config.toml
d_model = 224
bias = "all"
init_std_qkv = 0.0265
warmup_steps = 200
schedule = "wsd"
Each number is 50 + 15 x the weight over its row's rms, rounded and kept within 0 to 99. Layers, rows and columns count from 0. The size before them is the row's rms in percent of the matrix's.

# layer 10 attention value, 256x224, rms 0.127, rows 116-127, columns 56-111
082:42 28 57 39 60 45 30 36 50 67 46 75 43 42 43 49 53 48 57 83 39 34 63 54 56 76 58 53 44 52 58 52 48 70 39 47 30 52 55 19 56 48 39 51 62 35 23 67 74 45 51 35 59 43 35 46
078:56 59 14 40 45 55 62 56 60 49 50 59 48 31 37 28 67 45 66 55 48 38 42 56 47 35 43 49 62 38 48 28 52 52 36 74 51 33 53 31 54 20 47 61 65 47 33 50 40 42 22 51 60 55 40 41
085:49 33 35 21 54 38 44 70 59 31 61 55 68 48 51 38 48 63 62 57 40 25 55 55 48 43 53 38 40 53 46 45 39 38 69 41 47 38 80 72 66 45 30 29 41 40 47 54 51 38 36 65 54 44 53 44
088:45 55 42 26 38 45 12 61 33 71 60 54 20 63 51 41 53 75 11 68 41 40 51 40 50 35 25 67 37 34 37 58 20 79 51 36 42 31 42 59 48 55 39 46 96 77 23 15 49 43 31 30 61 66 53 57
081:00 37 70 47 56 42 55 72 46 64 63 38 51 29 54 63 75 55 58 62 41 89 39 46 75 56 46 43 67 69 45 75 34 69 42 57 30 52 44 23 10 47 92 28 46 40 22 38 32 65 47 36 69 52 34 47
085:35 70 50 33 42 73 60 69 50 55 23 67 54 50 47 50 52 60 40 38 70 64 50 68 34 32 25 58 14 67 68 54 45 56 48 50 42 34 40 58 32 52 44 42 72 60 45 12 31 43 61 49 51 65 80 51
080:36 34 37 38 63 42 59 46 44 56 40 59 36 51 82 53 74 36 66 68 57 81 54 39 44 54 50 25 52 46 29 39 61 75 32 53 79 55 49 45 44 33 37 39 65 49 31 48 52 41 65 60 82 50 25 41
079:62 55 54 59 21 46 38 79 21 50 55 36 71 67 52 33 20 49 52 53 41 40 40 48 23 63 30 61 40 42 26 41 41 71 46 60 43 44 24 67 59 30 56 78 44 48 52 50 42 34 45 43 46 58 59 75
083:25 44 53 60 56 36 57 44 49 71 67 57 52 34 77 51 44 64 43 41 40 20 77 74 34 25 54 37 65 44 62 34 53 58 48 68 41 44 64 58 51 39 41 34 33 45 56 66 44 67 37 52 39 38 37 37
095:43 61 63 41 60 49 62 48 54 41 42 40 36 24 70 57 32 53 11 58 43 54 80 57 35 32 49 49 55 77 63 38 66 44 55 58 65 61 59 38 40 32 21 57 37 51 37 70 59 52 45 56 46 19 53 51
083:43 45 53 49 43 24 52 35 61 44 42 86 68 47 22 60 24 47 45 45 41 41 59 39 46 30 50 48 58 86 76 41 71 64 53 49 68 45 44 24 87 31 52 58 50 23 69 42 47 57 69 38 35 65 51 37
075:62 48 56 48 30 42 58 56 64 69 60 61 16 51 37 34 42 42 47 41 58 50 46 13 46 40 37 31 59 41 42 31 58 71 82 21 65 56 53 65 49 54 68 72 59 36 68 78 52 46 50 60 60 47 53 50
# layer 10 attention output (transposed), 256x224, rms 0.104, rows 116-127, columns 56-111
088:26 66 57 60 71 69 63 47 49 32 35 38 55 48 65 61 25 54 34 45 55 65 42 67 35 28 42 40 44 51 55 42 41 36 42 45 66 25 75 60 30 25 50 26 52 45 83 54 64 59 39 50 14 44 87 65
092:37 64 72 50 74 59 53 26 51 39 59 73 70 16 44 73 43 67 53 42 58 78 61 43 63 62 62 49 67 42 68 62 40 50 55 44 25 37 39 49 38 69 45 52 35 46 33 40 50 48 60 48 43 42 49 77
093:49 66 31 80 31 55 49 28 42 41 79 60 42 49 46 46 50 29 39 51 63 43 48 56 43 46 52 60 35 50 53 49 60 66 36 58 38 41 43 31 51 57 38 40 70 28 40 54 44 59 61 48 45 65 38 60
092:73 57 42 81 67 36 63 46 57 66 48 36 77 50 68 51 35 42 46 68 45 60 26 66 27 59 66 40 50 82 42 48 55 44 79 75 60 70 45 62 42 65 37 61 36 27 39 41 58 39 36 60 49 24 34 41
091:61 54 54 45 77 37 59 10 44 55 11 62 33 47 51 24 45 27 55 63 51 19 46 28 38 54 38 55 37 67 49 26 55 46 65 37 54 70 76 66 53 42 66 65 32 72 44 42 72 52 58 42 27 48 60 45
096:33 51 46 52 54 55 53 41 55 44 62 36 69 47 39 23 37 37 77 64 38 50 49 51 26 68 54 59 78 45 55 43 58 40 58 56 62 49 65 08 44 37 64 32 27 30 44 85 44 51 32 43 54 56 51 41
089:62 49 34 56 63 34 36 55 69 27 56 98 39 73 25 43 25 52 30 54 31 34 57 64 37 70 65 51 39 36 66 56 54 37 54 43 25 44 40 59 35 54 55 42 61 40 43 60 58 57 30 52 31 40 74 47
089:48 55 80 49 28 56 53 34 62 58 29 39 66 40 37 41 64 38 40 59 55 59 39 57 40 41 48 25 57 44 42 78 61 18 37 62 65 59 37 65 41 40 21 04 52 62 42 67 48 57 74 56 70 38 33 46
092:64 55 26 56 57 57 33 60 32 42 10 61 57 59 40 35 21 44 53 65 43 55 42 36 34 68 51 82 53 38 54 83 40 41 37 45 51 73 32 51 17 46 42 64 59 28 67 61 57 70 53 37 61 59 49 59
101:42 63 53 65 55 61 47 50 69 58 73 49 62 58 42 55 46 46 35 64 93 32 49 40 55 35 59 75 33 26 73 50 54 59 46 55 38 44 30 37 71 42 38 56 47 44 70 34 57 60 60 32 47 47 57 60
091:51 61 48 37 57 79 68 49 44 34 72 35 69 63 61 53 66 42 54 40 55 36 43 43 44 54 39 56 24 42 38 36 44 36 44 57 65 54 55 36 53 42 32 58 79 40 34 60 34 38 35 48 55 48 38 85
086:37 50 67 87 51 37 32 45 53 28 44 49 79 69 56 47 63 72 53 34 54 78 33 68 91 51 30 66 34 69 62 59 52 40 62 67 64 83 34 43 65 34 42 11 50 36 39 42 46 48 34 44 40 63 61 41
# layer 10 attention query, 256x224, rms 0.104, rows 128-178, columns 56-111
098:50 66 66 42 47 55 61 75 73 62 44 62 51 63 55 63 78 73 76 77 29 61 46 41 08 66 52 36 45 29 58 69 29 68 20 82 39 19 48 61 67 38 35 69 71 71 54 75 63 38 46 52 60 57 69 42
098:55 56 39 34 45 48 67 67 00 52 17 65 76 48 42 52 40 67 32 91 50 49 48 52 49 56 60 57 36 56 41 49 49 47 24 44 47 12 34 34 55 47 34 39 48 52 64 62 56 50 35 32 75 68 79 81
088:59 38 65 45 58 24 48 39 49 52 44 61 59 37 38 29 47 41 55 83 66 58 54 53 46 55 64 31 74 74 81 72 58 53 33 39 43 57 19 47 41 58 38 45 48 64 61 43 23 52 40 20 76 14 46 43
089:48 55 22 40 77 48 73 49 49 44 53 45 27 55 21 64 62 53 49 46 74 39 26 46 37 31 58 44 63 52 54 64 29 58 13 52 31 30 52 50 56 50 51 54 37 55 66 47 76 39 59 55 43 48 57 51
092:57 50 44 48 55 34 46 55 73 66 70 62 57 42 23 81 35 54 41 74 39 56 66 32 58 63 61 45 55 88 17 47 38 60 38 67 49 46 45 45 62 59 21 69 44 55 41 42 57 45 62 65 46 70 35 61
098:42 59 47 42 50 42 61 48 57 37 26 99 64 07 31 50 50 48 42 40 32 59 41 86 45 67 65 37 43 40 47 12 33 51 32 56 60 57 58 66 57 58 50 50 54 63 47 43 62 29 71 59 54 60 63 49
089:58 34 54 32 20 51 32 82 55 55 65 55 65 39 36 55 49 54 34 38 48 82 64 28 27 52 58 58 53 42 52 46 21 53 54 56 39 67 65 55 73 66 25 56 48 28 50 66 48 46 19 69 65 61 66 60
098:25 64 86 40 37 43 54 56 35 65 46 49 51 54 40 57 63 41 38 60 62 24 62 29 38 70 86 67 42 30 38 24 37 35 26 41 72 57 62 20 63 41 24 46 47 58 44 33 31 41 30 40 58 54 46 41
106:25 60 31 60 37 57 36 43 25 68 41 62 43 65 67 41 26 33 59 53 58 47 54 74 72 64 33 48 44 85 35 58 37 49 42 38 36 47 42 50 59 53 22 48 54 55 46 16 18 71 59 37 46 56 32 42
093:58 74 36 31 76 46 64 62 82 53 55 76 41 56 52 25 66 79 50 45 69 39 52 65 37 55 42 67 47 61 69 40 73 78 36 45 61 41 40 30 46 42 67 62 46 46 48 62 44 58 67 34 53 46 49 32
090:33 10 85 47 51 46 66 70 63 29 57 67 62 53 72 27 49 46 43 50 45 39 48 34 29 44 55 33 56 42 75 28 57 49 61 57 60 45 55 35 57 40 69 48 67 65 40 43 43 40 54 53 56 70 78 56
094:43 46 45 61 72 61 68 27 48 72 66 47 50 34 89 60 70 26 44 51 25 65 29 62 78 62 67 51 46 59 34 36 62 68 77 36 55 43 51 49 61 43 41 47 44 46 51 29 26 43 72 28 53 59 29 61
092:59 37 42 47 35 43 93 63 87 54 46 46 37 58 67 14 51 43 50 88 25 58 18 67 59 51 67 41 37 75 42 38 37 63 25 59 67 52 68 21 55 57 77 57 35 54 39 53 27 39 37 40 41 45 39 37
096:50 37 41 72 40 71 73 61 54 71 65 50 53 58 58 50 41 55 42 63 74 49 58 67 70 64 47 40 32 54 43 35 33 19 42 50 40 34 48 40 54 62 17 60 64 72 34 64 22 94 64 53 38 61 39 41
085:35 41 32 47 59 67 42 68 57 70 74 48 31 52 45 56 37 45 78 44 37 70 45 59 47 35 71 59 83 27 33 34 35 46 31 63 59 58 55 56 47 34 43 71 46 60 58 53 43 49 51 39 45 48 53 57
088:36 13 32 60 27 45 44 49 38 47 40 14 65 57 87 59 60 59 54 55 71 69 58 77 73 73 06 51 62 42 15 56 46 53 42 67 36 62 39 50 51 46 56 62 40 37 35 49 22 46 43 73 56 37 47 38
090:67 43 58 43 50 43 30 64 18 30 53 64 43 51 62 61 69 62 75 54 53 83 61 55 62 48 65 40 50 68 45 53 43 69 51 51 33 58 46 59 52 41 53 80 59 49 58 47 55 33 45 56 36 49 49 40
092:56 47 73 59 87 57 28 55 64 66 25 69 39 56 47 49 53 43 19 39 36 69 55 36 62 32 53 37 33 47 38 55 61 83 29 33 69 24 58 76 39 46 43 54 54 79 63 37 63 38 73 30 79 77 63 21
095:71 64 60 76 53 49 40 32 73 38 52 55 51 48 60 47 21 22 52 67 46 60 31 72 49 33 70 52 67 45 50 52 62 54 44 23 54 26 58 57 61 37 45 55 77 58 44 57 18 52 59 50 58 32 32 38
093:60 50 59 69 29 55 13 58 60 45 40 51 35 79 34 68 43 56 62 29 60 87 37 60 59 35 58 46 54 61 76 77 51 52 71 59 64 41 64 38 44 60 55 67 51 69 14 53 42 72 74 84 39 46 18 44
094:62 63 46 40 56 39 56 56 47 54 55 57 53 37 40 58 40 50 37 73 50 45 44 53 39 35 65 35 23 38 66 49 48 44 60 87 50 26 34 28 46 89 47 11 51 53 54 66 76 58 62 58 62 72 57 79
094:56 49 51 50 55 39 66 28 68 47 48 31 24 95 51 59 47 84 54 73 62 33 70 28 45 53 24 21 68 49 73 73 25 45 40 52 72 59 51 52 57 51 18 44 37 57 62 26 47 16 25 26 62 07 76 43
088:59 70 24 67 49 61 60 45 27 55 76 37 68 69 48 82 39 35 66 33 70 19 54 62 67 67 30 62 35 45 47 49 12 60 43 53 63 41 43 79 24 47 59 44 38 54 49 42 46 64 50 91 71 76 45 45
101:35 56 56 72 83 45 27 44 52 37 62 68 15 74 86 62 30 56 46 62 36 31 73 51 66 49 33 59 81 68 57 67 53 34 33 58 57 38 55 44 56 79 49 60 29 55 55 44 37 67 85 70 43 56 51 48
096:24 55 46 57 53 42 17 52 28 89 53 52 55 43 65 63 17 35 84 51 17 38 43 64 84 45 35 44 22 44 50 46 68 39 20 66 39 65 66 50 42 27 36 33 42 56 66 41 19 35 36 51 56 63 51 37
089:39 53 44 67 74 20 58 79 37 26 29 48 45 37 69 35 49 82 32 33 64 70 73 54 25 72 88 49 63 62 46 46 48 51 31 64 28 46 57 54 47 36 34 34 54 64 41 53 60 51 53 37 53 31 66 63
095:25 44 29 35 84 53 25 77 20 56 31 33 43 42 64 68 25 42 27 31 90 53 26 52 61 45 35 50 71 54 28 69 41 48 37 70 54 47 60 29 46 43 39 60 58 67 16 52 25 29 59 72 38 32 56 71
086:34 72 63 71 72 41 43 79 41 52 63 47 42 60 59 66 31 25 22 54 51 45 15 37 55 42 47 50 49 39 34 62 51 65 35 33 49 54 52 47 53 42 60 69 77 69 34 55 72 61 51 47 53 15 46 53
085:89 56 68 28 53 64 57 51 61 54 54 59 59 60 32 39 68 44 50 49 51 33 47 13 70 60 41 55 24 69 33 62 52 60 36 46 35 54 79 34 46 29 41 72 54 55 48 51 60 63 50 82 61 42 42 64
104:44 26 22 30 78 57 18 44 64 58 46 52 44 51 49 59 45 39 54 00 57 55 51 37 60 71 54 58 52 60 36 55 47 46 53 30 51 40 48 79 33 32 53 55 47 67 49 42 29 35 68 69 60 40 52 43
094:68 29 59 61 59 64 46 53 43 51 45 71 71 31 62 51 63 36 47 55 50 78 61 60 57 38 56 31 51 59 24 36 36 47 36 52 80 27 65 40 44 50 41 47 50 66 63 41 16 59 61 58 69 40 33 99
097:46 58 64 58 38 36 43 38 58 49 38 61 70 28 35 61 59 60 73 48 42 44 26 26 45 43 35 17 61 42 50 33 58 40 62 36 42 29 41 66 37 35 31 63 43 58 60 35 27 51 39 47 71 18 66 53
091:31 44 38 45 60 56 71 62 42 69 13 44 35 55 28 84 54 68 70 76 53 43 30 25 57 43 49 26 43 34 36 43 74 52 47 55 63 37 68 71 69 27 39 65 40 23 35 24 62 61 33 46 51 14 36 56
091:24 30 43 41 66 71 39 67 38 51 94 54 49 31 63 44 66 55 63 40 49 75 56 49 33 60 48 47 52 29 59 47 66 65 48 62 33 40 46 46 56 33 60 43 31 63 49 54 37 49 53 77 62 41 63 24
094:66 58 34 67 21 34 57 50 70 59 49 62 41 36 59 76 63 27 36 77 61 46 41 59 59 36 42 61 38 53 59 70 50 42 40 41 35 57 78 55 58 36 47 30 31 60 09 55 47 61 41 41 49 55 39 17
091:70 59 42 65 38 44 39 70 30 53 43 36 32 52 38 55 63 31 57 37 45 30 79 56 59 52 48 43 58 93 37 47 27 39 66 35 51 61 53 12 57 25 52 59 67 15 23 48 51 35 59 31 47 41 69 44
088:46 65 69 36 38 44 63 38 32 57 64 50 45 26 54 35 12 30 58 54 45 64 42 67 50 38 69 33 51 37 51 34 53 74 33 56 45 64 54 37 58 69 57 48 11 68 43 46 53 51 63 32 35 64 61 41
088:52 27 53 46 33 65 73 50 54 21 51 50 61 58 75 54 37 41 23 57 68 41 50 46 35 57 36 52 36 49 63 61 56 53 50 56 38 48 48 69 28 16 47 73 31 40 35 38 72 12 47 51 21 42 46 46
097:42 72 57 59 54 76 63 77 66 58 67 57 48 41 55 46 35 65 57 18 29 70 55 74 59 44 00 61 21 65 42 46 54 55 64 66 51 42 49 37 65 53 35 33 65 46 62 51 45 58 35 37 63 36 57 39
099:45 39 36 63 54 44 39 71 34 31 66 50 49 56 43 62 43 26 53 15 44 52 47 30 75 46 38 25 47 73 64 57 52 28 43 46 63 55 41 51 42 48 80 41 55 63 59 15 30 48 75 46 20 08 44 46
097:77 65 72 43 55 49 59 38 86 76 57 59 67 56 23 30 68 38 41 72 51 47 61 39 56 67 81 76 56 67 50 36 56 45 41 79 44 61 84 52 44 38 41 60 29 43 40 58 47 47 30 34 70 71 53 64
094:40 47 61 64 63 65 34 37 60 53 56 50 56 48 21 40 47 77 55 44 39 91 72 46 50 54 25 36 63 62 90 48 56 70 38 66 69 49 61 49 46 48 48 52 23 58 55 20 45 44 49 60 61 45 13 58
087:54 15 52 42 45 64 35 42 65 41 65 60 36 36 54 40 44 60 40 47 57 74 47 50 37 59 39 38 33 43 29 45 50 35 42 29 32 37 46 57 77 30 46 52 55 80 50 46 47 53 68 56 47 48 50 20
084:60 44 88 48 50 51 57 80 67 22 16 43 49 54 55 48 71 43 30 46 43 28 70 45 37 55 45 66 57 47 28 24 66 51 50 16 58 58 62 70 55 56 50 41 22 54 40 53 76 27 45 46 62 66 76 27
093:51 56 50 35 53 39 44 55 48 45 45 32 59 31 53 57 55 78 37 12 34 45 59 45 66 29 39 42 55 28 58 40 40 66 58 57 43 48 51 06 42 94 56 47 50 31 17 56 43 20 46 81 47 71 67 47
085:59 37 41 42 38 33 63 36 52 26 78 28 45 56 53 33 54 54 61 25 62 63 00 22 35 46 73 33 54 59 38 52 12 60 85 56 63 64 53 44 21 30 65 57 40 36 37 76 48 57 63 11 52 46 39 56
097:61 54 68 20 42 77 29 35 37 25 38 64 60 61 63 39 77 38 51 46 45 39 51 72 54 92 47 26 45 45 41 10 66 41 50 32 53 54 50 61 27 34 31 52 39 60 72 10 68 71 46 33 29 74 49 47
089:33 45 48 51 54 64 47 50 33 43 34 41 33 41 50 64 56 56 30 69 56 41 40 50 58 43 55 65 56 61 55 48 48 47 45 72 80 65 69 53 78 69 69 60 47 51 52 63 81 16 50 47 47 47 60 60
099:28 47 43 69 62 36 44 65 51 68 59 90 47 22 48 64 50 50 52 70 83 31 57 69 76 55 53 60 56 58 37 40 86 26 64 31 52 55 47 44 40 46 43 43 58 38 57 81 50 80 62 29 33 50 57 05
094:51 51 49 23 47 36 65 45 50 54 57 66 46 64 41 64 37 55 26 56 30 48 38 71 74 57 51 63 70 88 29 70 70 44 59 32 13 47 63 58 58 41 67 44 42 61 61 03 44 52 59 53 66 52 38 53
097:43 68 52 64 44 53 83 87 41 38 65 58 28 44 61 20 63 51 55 60 66 39 48 52 39 71 60 54 57 56 58 56 68 58 48 58 54 63 59 59 32 63 37 65 64 23 56 47 40 46 67 75 67 61 31 68
# layer 10 attention key, 256x224, rms 0.111, rows 128-177, columns 56-111
086:45 47 63 60 68 48 61 48 50 72 24 46 45 59 45 81 44 84 44 52 52 56 64 11 51 17 45 43 58 58 73 37 42 56 49 67 54 35 42 56 37 52 56 81 75 82 47 64 12 35 46 78 43 58 67 54
091:44 44 30 42 53 35 33 70 03 59 48 43 43 72 31 52 48 76 58 81 55 61 57 48 39 58 47 39 52 56 57 35 47 63 49 72 77 28 11 59 49 59 50 49 86 22 37 47 42 28 78 66 70 69 75 33
083:51 27 55 38 29 19 65 58 40 59 39 45 37 49 60 34 32 47 63 56 42 83 61 59 55 42 51 39 79 31 21 76 46 46 57 54 50 56 33 38 62 48 65 64 74 45 41 45 62 50 30 32 49 50 58 75
086:63 36 47 72 49 37 68 31 18 57 24 49 29 46 60 59 59 70 45 41 65 55 41 41 66 43 79 39 56 74 76 57 33 49 41 57 10 50 54 64 58 68 42 21 53 48 70 34 43 43 20 54 53 47 46 49
094:81 55 39 29 72 29 52 70 32 57 38 50 61 63 21 58 41 55 33 76 54 60 58 26 44 59 44 33 59 55 37 34 62 75 44 58 35 47 42 40 44 45 48 62 66 24 41 55 74 45 68 54 51 52 29 60
091:70 57 72 46 75 59 63 53 48 64 73 74 57 83 65 60 65 57 45 53 37 52 38 74 50 41 52 43 29 42 44 63 38 63 69 68 61 48 30 88 32 69 50 66 33 60 41 52 45 44 43 49 43 28 38 60
080:47 81 57 50 41 31 44 22 65 77 42 53 61 37 43 68 38 52 45 38 47 75 57 34 49 47 35 59 36 64 89 61 45 54 28 53 67 43 77 52 45 48 56 47 28 32 23 56 47 28 59 52 68 61 45 61
094:35 67 64 55 73 18 70 40 56 80 46 24 26 39 40 63 35 50 54 35 70 53 47 27 48 70 56 67 30 75 67 49 22 45 21 53 56 31 47 37 42 36 56 52 66 51 13 53 31 53 64 35 42 67 35 45
094:39 33 52 34 31 58 32 54 63 37 53 44 74 63 52 56 76 45 43 52 62 38 44 78 34 63 29 31 54 42 34 66 55 48 53 43 54 64 19 50 42 36 52 74 51 76 71 33 45 60 37 34 63 46 29 31
080:66 81 69 51 46 49 65 78 62 32 69 58 52 62 55 67 51 84 32 44 58 24 45 42 52 48 50 39 58 73 43 53 50 68 43 52 44 66 54 44 73 64 72 48 61 47 36 48 54 31 12 55 39 27 31 44
080:42 14 51 44 59 29 51 47 64 53 39 63 39 23 81 52 00 68 52 25 73 64 46 42 49 74 38 43 23 57 57 60 42 66 49 81 71 46 63 49 46 57 45 52 55 62 20 44 30 31 23 43 29 52 72 61
091:42 27 54 30 72 59 39 45 57 79 30 32 56 49 26 34 80 22 50 51 45 35 86 60 34 42 54 42 67 48 50 42 65 41 55 28 54 54 42 51 58 64 66 31 43 65 53 52 38 39 74 25 71 83 43 38
087:35 59 46 41 27 20 01 59 62 38 24 72 55 52 38 22 50 31 22 39 44 40 61 49 43 26 41 28 60 40 53 57 41 64 12 29 72 57 48 25 47 53 78 58 52 62 44 69 33 22 11 64 52 79 51 58
085:39 71 34 58 44 61 47 60 53 59 41 22 54 20 52 46 67 68 47 67 50 51 42 64 33 49 46 30 49 37 40 73 44 59 66 59 42 35 51 41 54 44 61 56 62 67 69 29 75 64 75 19 55 62 62 27
081:51 35 51 52 29 56 46 78 51 73 51 33 31 33 62 59 48 32 63 61 49 76 65 36 35 49 16 60 73 67 57 62 32 54 33 40 60 50 29 63 96 47 62 54 47 43 52 45 38 16 39 54 43 55 15 39
084:68 15 48 61 23 42 27 69 44 56 55 39 49 71 65 56 54 44 43 33 33 58 31 35 30 59 39 51 58 41 33 65 56 64 28 65 65 69 59 46 62 63 43 31 69 59 56 51 39 94 63 36 82 73 48 28
086:41 12 51 72 51 63 41 59 66 36 29 52 75 67 37 47 48 72 48 62 58 66 54 42 68 23 44 49 38 36 60 50 48 27 36 59 58 58 77 58 35 61 26 53 30 61 56 58 43 57 64 37 58 46 61 53
089:58 45 61 48 78 82 46 55 46 52 41 54 40 71 46 47 51 58 50 76 15 15 45 67 32 40 48 34 58 60 63 40 37 66 67 63 56 76 48 61 55 35 62 46 71 49 69 35 45 62 46 49 64 14 48 37
085:28 57 69 50 33 38 60 52 57 69 31 45 56 32 58 64 34 48 51 46 42 41 25 77 35 49 38 50 72 15 34 40 34 51 82 24 67 63 27 39 75 43 32 30 59 88 80 76 37 50 22 52 61 11 27 39
082:67 62 34 46 32 64 19 38 44 64 47 47 43 25 62 41 83 41 57 40 37 67 40 74 41 57 37 41 47 43 40 66 28 34 34 49 69 37 70 35 47 48 71 89 54 36 48 37 55 63 49 66 50 34 10 30
089:60 69 69 59 67 42 47 50 30 69 79 49 55 37 69 38 36 65 40 46 52 63 67 35 54 45 18 42 60 59 57 41 27 59 43 73 67 46 20 34 40 80 63 43 63 68 59 58 52 31 31 62 34 35 49 71
089:81 45 38 43 46 50 57 43 87 44 35 42 39 62 77 60 48 17 65 45 52 45 58 48 64 58 37 44 39 45 56 37 28 34 45 49 52 30 62 58 63 59 25 67 47 60 78 50 40 14 11 43 49 37 47 55
087:54 57 38 61 63 57 17 68 65 59 34 49 45 26 48 57 54 56 71 11 20 40 63 55 75 49 57 58 23 60 36 38 64 53 40 31 63 69 66 66 49 12 71 56 54 73 35 27 40 72 66 82 73 59 51 41
095:37 33 56 58 38 42 85 59 52 28 53 47 47 51 55 59 48 53 58 36 42 55 49 91 46 15 60 67 71 18 66 66 42 67 56 41 61 36 69 61 44 20 60 47 41 85 61 54 78 51 66 33 45 34 42 48
083:19 67 56 44 48 43 47 35 68 58 45 33 37 27 40 42 53 59 70 55 27 39 53 65 61 48 39 29 67 53 22 53 74 54 61 34 42 88 83 51 41 68 29 33 43 66 57 12 49 54 30 69 63 27 32 37
080:62 54 34 62 52 50 52 24 61 47 59 31 58 63 65 43 63 72 45 48 51 39 38 37 50 45 59 29 59 52 50 57 67 55 74 59 34 48 40 25 49 85 55 53 49 46 66 77 59 23 56 64 38 49 92 54
088:62 54 47 30 48 65 49 40 58 43 30 72 40 37 47 37 69 47 58 48 74 58 58 63 33 51 25 33 46 21 60 53 59 39 49 29 53 49 50 47 38 41 45 52 40 57 64 43 86 74 65 70 97 63 62 60
079:26 54 53 54 91 45 56 29 72 52 39 57 80 65 68 27 65 49 65 58 58 50 24 86 60 52 60 68 79 34 36 70 57 33 63 28 52 65 44 50 35 58 42 42 51 42 54 56 44 72 56 48 50 43 57 30
081:33 45 54 32 73 26 29 74 41 36 66 53 46 60 28 03 61 77 40 46 48 56 53 66 56 69 48 38 30 64 71 69 52 74 56 43 26 53 64 64 57 35 22 48 40 38 50 27 61 59 52 46 62 52 65 75
094:48 43 60 40 65 50 26 43 54 57 54 59 55 32 32 42 61 74 59 06 31 45 43 39 38 44 46 46 32 54 61 06 54 42 72 26 30 60 45 36 52 33 44 62 31 33 74 18 52 72 58 33 64 50 53 21
089:64 37 61 36 19 49 73 45 37 50 55 61 39 43 56 50 62 51 76 37 49 57 48 60 52 36 47 25 60 67 82 29 63 64 53 30 52 51 28 41 59 19 50 44 64 43 50 56 36 51 57 40 45 31 64 79
084:27 21 62 48 74 40 36 41 44 54 23 43 61 31 32 52 51 62 39 51 64 33 49 23 36 76 58 42 69 35 31 55 43 60 41 55 62 33 39 49 45 26 64 47 37 81 65 41 57 62 32 47 82 56 74 69
089:63 37 41 58 47 57 57 61 72 15 48 24 41 34 40 52 52 47 56 36 58 28 60 43 68 22 53 65 55 33 50 43 55 19 59 59 45 47 63 51 58 31 25 64 44 73 60 50 28 45 37 25 47 74 39 59
084:54 50 35 42 59 59 00 45 58 91 52 47 38 21 23 52 38 55 61 51 48 54 77 35 37 57 46 60 56 65 57 76 59 88 41 45 50 56 20 48 46 34 64 55 45 51 61 53 22 47 64 58 41 67 64 73
086:57 52 48 69 33 26 49 67 55 48 59 58 38 52 52 39 44 48 27 42 38 48 41 62 61 38 46 66 19 70 77 45 37 67 56 25 36 83 46 54 37 45 55 51 48 72 44 41 48 14 33 59 69 27 37 23
087:37 52 28 59 50 44 47 66 74 65 46 51 46 50 69 45 73 56 65 56 63 62 44 45 55 40 40 61 46 53 52 65 51 23 40 46 38 49 51 44 60 48 73 45 53 35 60 46 05 67 71 30 64 68 61 61
083:56 60 50 52 75 57 54 55 31 34 76 56 56 36 47 63 68 65 45 46 39 63 60 60 22 44 61 41 39 43 71 00 33 76 70 66 67 44 63 51 69 74 52 67 60 29 32 49 57 46 33 53 46 23 46 45
085:57 79 49 54 58 35 48 55 62 55 43 58 56 46 37 55 46 68 51 70 71 24 51 25 47 56 63 39 37 46 97 52 42 40 19 49 60 57 45 49 47 63 54 59 41 50 46 13 57 48 48 43 56 84 73 77
090:52 73 38 31 71 89 44 68 50 66 56 35 78 67 60 72 62 57 28 55 48 62 40 48 41 45 39 84 39 54 48 63 53 63 48 41 32 35 32 50 51 63 57 47 87 44 57 78 53 37 36 42 65 36 54 51
087:52 51 83 40 27 43 47 76 45 64 33 59 46 49 42 66 75 34 54 55 49 31 67 36 53 40 52 56 72 62 29 44 46 37 34 35 65 62 64 72 28 49 29 47 59 83 47 14 56 66 54 60 59 61 31 47
091:57 59 63 55 53 39 59 28 59 54 42 56 51 51 55 19 46 66 55 66 66 60 48 22 27 50 65 62 49 71 62 39 42 70 44 46 40 83 44 57 31 61 31 80 49 53 52 57 50 56 45 74 65 41 54 47
090:68 31 63 40 52 76 65 47 32 39 17 44 39 65 69 37 63 62 61 47 16 83 45 43 58 37 53 44 61 52 46 85 50 37 56 58 39 51 43 52 72 50 58 73 52 76 71 27 51 56 42 60 40 23 21 30
081:34 36 55 57 53 51 47 57 61 15 61 51 50 25 65 49 41 38 35 37 72 55 53 69 37 62 57 15 82 35 54 41 49 53 35 46 41 39 41 66 59 59 49 55 45 39 39 33 44 29 57 27 38 64 46 22
078:58 68 48 99 37 54 66 71 59 45 48 45 33 67 53 44 20 13 56 29 48 52 47 34 55 48 47 64 64 36 48 19 52 56 56 52 78 61 28 37 47 43 28 38 45 45 28 33 51 33 47 52 55 61 55 13
086:50 58 66 38 38 47 47 72 55 66 51 50 54 26 81 44 59 66 48 63 30 44 45 15 31 39 54 47 39 35 18 83 43 57 48 44 42 32 75 67 68 27 56 84 55 41 34 44 43 70 48 59 41 45 79 47
083:49 36 46 42 65 63 04 40 55 36 44 45 60 49 60 33 57 45 73 39 56 64 55 43 56 53 28 54 48 50 45 45 58 44 31 31 44 50 90 50 41 62 63 70 57 53 34 55 38 42 63 42 49 36 55 43
088:56 69 45 49 48 40 21 48 60 30 74 38 43 48 35 27 58 56 72 32 63 73 47 39 46 79 29 51 52 70 61 28 24 52 63 65 69 47 70 52 43 42 43 64 49 13 55 63 36 90 44 33 43 62 51 43
085:24 52 61 53 59 67 76 39 73 36 20 81 61 46 58 34 59 31 66 69 41 23 78 61 60 53 50 41 47 61 52 47 55 20 51 41 49 49 71 55 61 46 69 50 54 48 70 47 62 28 34 16 44 38 49 76
089:38 53 49 70 28 72 50 67 64 43 50 61 49 26 79 58 50 33 42 70 57 29 47 88 63 52 26 56 61 40 51 51 50 31 55 73 48 58 65 56 59 43 55 48 56 33 74 46 37 36 63 34 50 84 85 21
083:46 63 49 55 32 65 46 13 41 52 44 48 77 70 46 53 69 59 55 36 64 68 27 58 50 75 53 52 28 45 44 29 40 33 45 45 49 52 26 49 47 47 43 63 28 28 59 21 44 74 52 25 43 55 46 58